config.toml
num_hidden_layers = 11
norm_eps = 1e-06
rope_fraction = 1.0
qk_norm = true
bias = "none"
optimizer = "cautious_adamw"
lr_head = 0.0045
batch_tokens = 131072
Each number is 200 + 40 x the weight over its row's rms, rounded and kept within 0 to 999. Layers, rows and columns count from 0. The size before them is the row's rms in percent of the matrix's.

# layer 7 MLP gate, 2240x832, rms 0.0231, rows 1836-1852, columns 128-191
100,205,217,247,171,217,225,247,248,230,287,193,188,198,286,203,242,219,191,173,200,215,224,173,238,195,189,163,217,218,104,215,181,237,168,196,161,202,201,207,173,248,193,243,289,256,173,189,221,155,201,200,164,212,234,247,183,193,127,208,258,182,149,232,260
098,196,246,190,202,214,171,148,240,180,198,161,178,206,215,210,183,215,247,237,220,208,153,209,207,254,209,162,204,169,212,220,180,214,186,260,147,220,175,191,165,180,194,207,220,274,174,314,242,203,245,215,206,199,189,195,185,177,216,209,188,248,282,290,175
093,200,186,156,247,240,272,194,166,262,267,196,180,224,211,177,185,148,154,216,281,161,170,213,248,322,215,209,186,175,180,142,196,225,260,211,195,150,216,239,252,290,215,222,151,165,163,187,239,206,189,192,136,216,192,204,174,190,155,230,269,222,175,205,217
101,174,172,195,214,240,156,164,212,245,224,226,191,171,175,134,236,179,209,238,252,240,155,227,186,210,197,260,204,142,221,188,206,183,239,205,119,160,163,194,266,286,177,208,209,207,223,183,120,230,155,217,202,208,188,212,180,135,149,183,215,152,149,187,228
100,154,180,237,198,216,166,208,194,178,164,212,216,171,189,167,174,185,145,168,125,193,202,179,217,201,224,238,134,257,143,161,253,166,217,226,189,147,265,189,247,213,200,194,170,173,154,269,247,263,222,189,170,189,214,227,122,171,140,260,198,191,181,209,202
098,164,162,187,144,140,250,225,209,194,134,196,180,306,156,183,264,223,236,236,160,132,239,225,107,184,148,169,192,278,207,229,242,150,202,215,268,119,218,186,256,146,224,149,105,195,202,241,193,217,162,227,231,164,212,128,243,167,179,251,127,188,236,204,196
101,190,159,246,154,147,221,234,205,180,164,284,224,227,183,214,231,227,258,208,209,282,198,161,276,195,171,201,286,218,210,167,142,131,187,174,148,136,199,195,162,223,195,205,186,205,200,185,247,200,225,170,194,208,187,180,259,232,192,197,245,151,297,199,164
099,171,210,213,232,209,194,172,167,170,190,197,212,189,250,173,183,225,97,175,192,181,164,224,194,297,273,249,226,223,227,255,271,218,210,271,158,114,138,247,189,143,207,189,200,173,197,188,183,240,216,243,141,200,177,124,224,174,165,189,173,191,176,258,277
096,164,275,150,196,193,195,264,119,187,230,195,255,244,220,151,184,224,212,154,192,189,193,227,234,173,254,291,199,237,170,218,173,205,182,225,130,178,151,190,195,131,213,220,173,175,149,206,215,261,218,223,223,139,214,233,247,159,160,191,217,177,174,184,149
105,209,211,188,297,265,164,167,217,181,203,183,150,208,238,202,226,225,265,246,227,245,193,184,215,240,188,224,247,169,261,236,224,238,263,159,170,194,157,226,207,218,223,264,205,170,183,184,191,152,181,173,214,178,177,201,267,145,198,254,181,290,247,172,305
094,179,182,199,238,178,181,207,184,185,276,267,226,205,242,200,159,136,228,151,273,237,174,153,216,201,223,176,201,233,224,176,198,137,195,192,203,209,217,197,261,153,141,257,256,172,171,186,173,208,218,185,173,189,148,210,178,256,147,192,157,265,151,178,236
100,199,224,137,231,199,157,200,221,247,161,187,120,160,214,196,140,168,212,265,195,130,219,203,181,163,185,330,276,215,94,228,156,240,279,233,203,211,169,241,180,173,144,192,134,230,177,118,142,153,170,196,198,204,215,147,221,141,203,249,184,206,214,266,170
098,226,162,186,143,198,275,219,222,213,269,124,234,198,249,217,250,211,207,303,217,189,170,259,239,243,203,200,191,303,154,178,226,238,151,215,157,137,166,193,162,160,240,155,261,216,187,170,217,179,281,249,217,132,205,179,218,150,140,259,256,150,199,201,264
099,130,96,239,241,190,172,222,227,184,204,180,115,160,285,110,191,240,234,186,179,227,206,202,120,285,245,178,185,185,187,205,212,202,241,195,263,165,169,225,207,205,220,168,229,191,153,174,179,237,170,128,223,150,148,237,251,154,165,215,186,242,262,272,193
098,255,197,237,245,208,161,174,142,123,144,178,204,181,143,123,206,176,250,184,182,223,239,139,218,231,254,213,204,180,155,182,200,147,204,195,187,173,185,238,207,170,126,240,221,210,234,158,171,228,108,217,233,212,224,154,177,234,161,124,292,197,164,133,247
101,180,307,227,190,231,170,120,215,263,147,288,257,160,267,225,142,145,196,227,119,163,233,236,227,208,187,224,247,207,219,262,213,154,161,149,156,243,207,140,203,123,238,139,261,246,240,151,191,181,161,179,245,178,198,203,249,210,178,178,140,191,182,178,180
099,117,286,172,271,217,154,157,180,179,270,225,210,211,252,202,185,258,229,221,193,250,137,177,125,137,146,176,158,183,170,164,146,239,203,178,172,219,173,247,201,219,265,169,196,190,149,156,219,245,154,175,239,168,229,201,131,197,143,163,284,150,257,256,206
# layer 7 MLP up, 2240x832, rms 0.023, rows 1836-1852, columns 128-191
101,176,199,222,222,247,200,194,168,261,245,183,230,157,215,176,182,257,219,212,249,223,183,176,174,239,192,169,217,201,158,173,188,236,152,233,256,193,188,113,193,241,150,108,280,262,154,206,261,199,172,232,167,203,264,107,194,219,193,216,282,225,201,214,270
098,238,180,224,198,174,207,243,250,208,191,163,282,182,285,233,232,161,263,138,177,209,169,183,163,282,254,231,275,231,200,199,121,192,184,174,179,211,146,180,229,202,210,214,179,239,201,187,224,247,201,172,140,245,201,148,187,142,221,194,219,275,225,189,191
097,176,223,115,183,231,291,199,207,166,215,176,93,136,163,229,183,183,154,186,190,155,207,215,272,192,248,255,158,314,213,183,222,161,168,189,71,196,168,166,230,196,167,138,145,229,235,186,196,192,186,220,164,254,265,129,174,256,180,182,229,247,194,214,240
098,262,127,251,168,211,292,154,216,221,282,225,255,234,245,214,196,217,201,216,172,170,198,240,228,170,242,207,190,184,189,192,181,113,120,202,220,225,163,261,177,142,206,190,215,176,134,175,255,241,226,251,147,226,211,253,166,216,247,277,184,255,190,173,227
096,197,174,201,261,236,186,261,212,196,188,254,189,205,183,195,221,156,223,245,212,145,145,198,250,191,141,180,176,152,254,210,223,176,202,138,220,199,216,193,207,231,190,264,177,242,149,247,193,240,205,209,243,226,127,203,199,253,117,186,122,205,241,168,141
101,218,163,145,212,197,265,241,124,255,245,231,199,210,229,181,231,152,201,163,208,193,200,192,169,183,193,192,153,164,148,230,222,141,164,233,226,212,206,245,190,171,192,182,179,280,224,221,195,200,229,193,218,136,232,200,213,215,183,171,172,189,258,156,251
099,211,137,221,213,174,182,176,219,200,137,170,235,194,217,186,206,270,160,143,157,147,244,218,188,231,173,169,305,279,199,229,165,292,158,183,162,224,216,191,191,202,232,211,167,212,176,243,135,155,206,204,153,194,207,222,227,130,176,196,185,170,190,208,200
099,204,237,190,166,176,235,195,220,74,225,186,209,228,176,234,192,132,182,183,236,250,169,232,159,200,174,241,222,187,199,201,229,185,238,241,144,307,172,121,156,209,269,216,226,221,122,232,168,191,173,205,197,244,177,217,194,81,208,206,220,230,172,203,197
098,234,158,212,241,199,193,168,137,236,140,317,204,193,258,198,205,165,170,187,254,125,228,182,180,163,204,183,241,197,206,184,348,165,230,208,266,218,190,262,209,218,255,196,186,207,126,141,276,241,181,142,227,223,188,222,226,170,203,301,131,156,223,242,202
096,167,187,153,138,158,167,142,162,238,172,204,244,215,201,189,166,233,180,237,167,227,215,205,170,190,248,133,187,230,202,180,274,312,153,204,242,194,246,187,136,141,143,222,167,154,200,215,195,102,171,278,218,165,234,154,267,240,146,224,152,214,271,159,226
095,241,151,251,185,230,168,173,163,169,184,202,153,211,161,195,196,196,228,219,209,215,196,165,202,202,279,110,165,209,255,159,220,214,217,206,211,233,123,177,238,187,204,201,167,183,203,214,92,239,193,210,214,152,257,303,205,220,194,121,204,246,175,251,206
100,206,251,173,180,221,171,243,241,171,194,117,163,204,238,282,168,224,168,221,184,242,141,228,133,221,232,175,148,252,207,171,131,246,108,218,191,233,217,209,214,147,134,108,223,152,162,226,215,198,175,173,269,152,145,130,144,140,151,259,207,167,182,213,218
097,171,272,220,155,242,260,255,230,198,216,249,191,239,267,239,253,188,220,131,196,216,223,189,202,190,237,143,185,265,153,241,245,186,163,198,199,145,202,137,187,232,202,262,217,203,201,147,198,161,246,211,228,181,142,196,265,181,172,205,209,258,183,200,103
102,230,161,192,180,202,187,241,179,230,173,207,228,169,129,212,190,115,270,236,275,201,207,265,214,207,166,200,237,83,226,201,293,161,198,192,161,222,204,186,255,169,183,200,198,267,138,120,185,144,156,254,158,162,237,146,150,187,202,151,223,186,188,214,242
102,171,207,197,165,202,166,169,148,232,172,153,161,244,132,73,164,98,224,191,253,139,233,218,220,198,148,142,218,230,212,275,249,227,251,146,249,234,186,168,208,204,146,266,183,195,134,235,202,238,221,246,194,205,250,228,146,160,208,232,250,195,165,224,134
103,214,205,247,162,248,221,193,187,282,196,237,173,212,186,97,286,193,180,206,227,210,212,161,217,157,151,173,130,167,197,160,153,206,196,150,207,154,216,281,184,185,173,197,219,140,132,205,219,162,246,161,184,193,228,192,237,142,236,230,286,185,260,191,231
100,181,226,194,143,197,199,195,226,203,162,236,211,166,195,171,190,198,303,159,217,213,250,297,181,227,181,182,186,238,185,210,201,145,183,200,171,224,240,169,169,224,181,211,126,161,204,253,129,182,87,198,184,243,219,193,208,211,182,164,238,261,227,201,172
# layer 7 MLP down (transposed), 2240x832, rms 0.022, rows 1836-1852, columns 128-191
101,200,202,160,122,168,198,200,230,168,208,181,145,194,145,167,224,174,185,180,197,178,177,264,171,149,159,207,204,216,175,222,195,195,187,195,188,166,220,206,209,295,149,206,217,217,204,203,171,194,241,280,200,219,230,211,183,219,266,231,195,149,176,109,244
099,246,208,200,138,219,265,269,229,189,165,218,140,151,188,98,230,189,200,232,167,167,168,179,213,141,188,185,214,155,197,241,239,249,206,241,138,217,199,202,150,149,190,182,186,229,159,267,197,270,186,222,191,214,197,224,255,166,174,132,200,195,185,188,237
097,113,146,162,196,156,247,162,146,238,125,175,206,146,257,188,155,248,242,238,222,187,204,144,175,197,164,199,175,233,213,194,203,192,176,221,187,290,181,200,108,191,177,130,171,64,216,258,142,187,197,151,213,143,182,279,177,186,78,152,294,223,195,177,118
098,252,301,272,127,191,185,227,200,292,256,201,166,152,268,181,184,110,259,189,186,184,180,218,210,205,197,283,209,263,166,185,146,225,206,246,229,165,150,183,149,192,203,190,170,203,221,267,169,152,148,163,262,176,209,178,207,226,121,131,119,298,172,176,146
098,166,197,222,198,214,249,208,141,154,198,202,179,225,196,267,237,191,131,188,245,281,227,257,153,214,223,216,194,158,131,198,135,219,181,234,211,222,222,229,125,180,191,136,220,215,198,203,221,177,206,160,254,158,228,227,203,206,160,170,185,233,246,231,262
099,237,199,232,249,233,238,279,213,102,176,165,183,229,187,181,215,178,263,154,108,174,271,163,201,178,221,185,215,190,241,187,202,159,176,188,178,138,205,182,228,184,163,245,224,249,204,275,174,202,229,153,193,190,161,188,232,125,219,167,225,209,192,261,172
100,139,206,155,153,202,175,172,154,191,237,210,202,149,210,185,218,318,208,211,140,199,183,161,235,214,250,209,161,178,255,250,199,289,229,108,146,208,155,252,178,306,197,155,182,243,253,197,135,234,240,167,209,258,219,148,194,234,200,140,78,202,144,157,185
100,160,187,220,172,186,114,242,196,201,160,146,143,197,168,172,232,190,293,139,158,192,141,208,277,232,171,193,147,220,211,131,139,215,193,224,121,297,211,222,189,184,230,180,184,197,133,217,231,174,317,162,174,234,124,243,240,194,205,182,192,182,200,224,214
098,161,209,206,187,254,225,230,205,225,159,169,125,154,231,191,228,171,209,247,210,241,170,165,131,184,161,227,153,229,105,149,193,97,180,229,199,186,201,144,199,255,244,209,164,182,210,194,198,255,272,248,156,146,194,175,284,243,209,182,184,228,141,237,210
096,215,167,152,229,193,178,162,253,244,169,222,142,226,155,172,241,175,251,194,195,278,257,193,242,169,287,135,241,191,175,159,193,202,192,165,202,202,192,183,223,161,169,179,253,180,112,162,188,223,222,163,159,251,178,231,265,226,153,178,172,185,146,209,246
096,228,254,194,244,247,181,210,148,185,148,227,157,233,164,122,234,248,210,236,232,184,189,214,168,196,209,206,243,260,227,198,203,267,173,167,172,160,269,210,188,192,250,215,192,153,183,216,171,82,233,228,256,222,170,247,176,254,247,231,214,190,174,189,160
100,142,252,243,197,174,193,192,134,141,127,246,198,203,197,272,217,236,158,186,225,203,179,219,193,159,122,219,225,152,165,149,206,211,187,131,112,130,238,256,189,245,118,105,265,220,184,176,190,186,261,200,230,225,125,148,252,174,177,197,263,192,237,173,167
098,237,195,180,232,241,156,202,195,233,157,138,163,232,132,171,218,150,207,151,201,177,184,223,180,131,211,208,184,235,207,160,170,217,203,149,198,222,126,230,158,196,180,231,190,249,118,206,138,209,144,167,187,190,179,174,176,149,274,179,206,219,181,170,201
105,194,234,147,245,186,238,205,203,292,243,200,219,225,217,229,187,232,223,229,195,199,217,227,271,237,207,145,207,208,243,161,145,158,148,207,201,172,257,289,244,268,277,210,241,205,227,204,234,215,166,151,228,125,291,137,248,214,194,210,225,145,177,186,215
101,177,246,164,196,149,177,179,213,179,129,158,202,180,214,221,157,249,247,189,198,265,197,207,171,180,179,199,211,160,198,219,271,164,251,203,161,145,173,213,211,254,186,187,133,227,216,204,245,242,232,136,231,274,240,204,106,135,231,198,144,248,246,182,194
105,215,192,171,146,193,173,227,241,121,172,186,199,184,240,194,201,166,195,131,118,227,203,207,130,140,217,189,198,196,224,170,217,196,275,282,214,182,181,203,178,178,223,158,146,199,253,215,175,199,181,189,231,115,197,245,179,227,203,180,187,166,213,195,186
101,224,299,155,187,170,120,189,276,233,169,188,218,231,133,241,181,244,228,283,84,166,230,212,222,170,213,107,221,227,278,244,175,140,209,141,188,288,247,210,178,218,161,231,180,185,216,211,191,244,211,201,168,127,199,139,168,131,226,242,171,203,198,273,186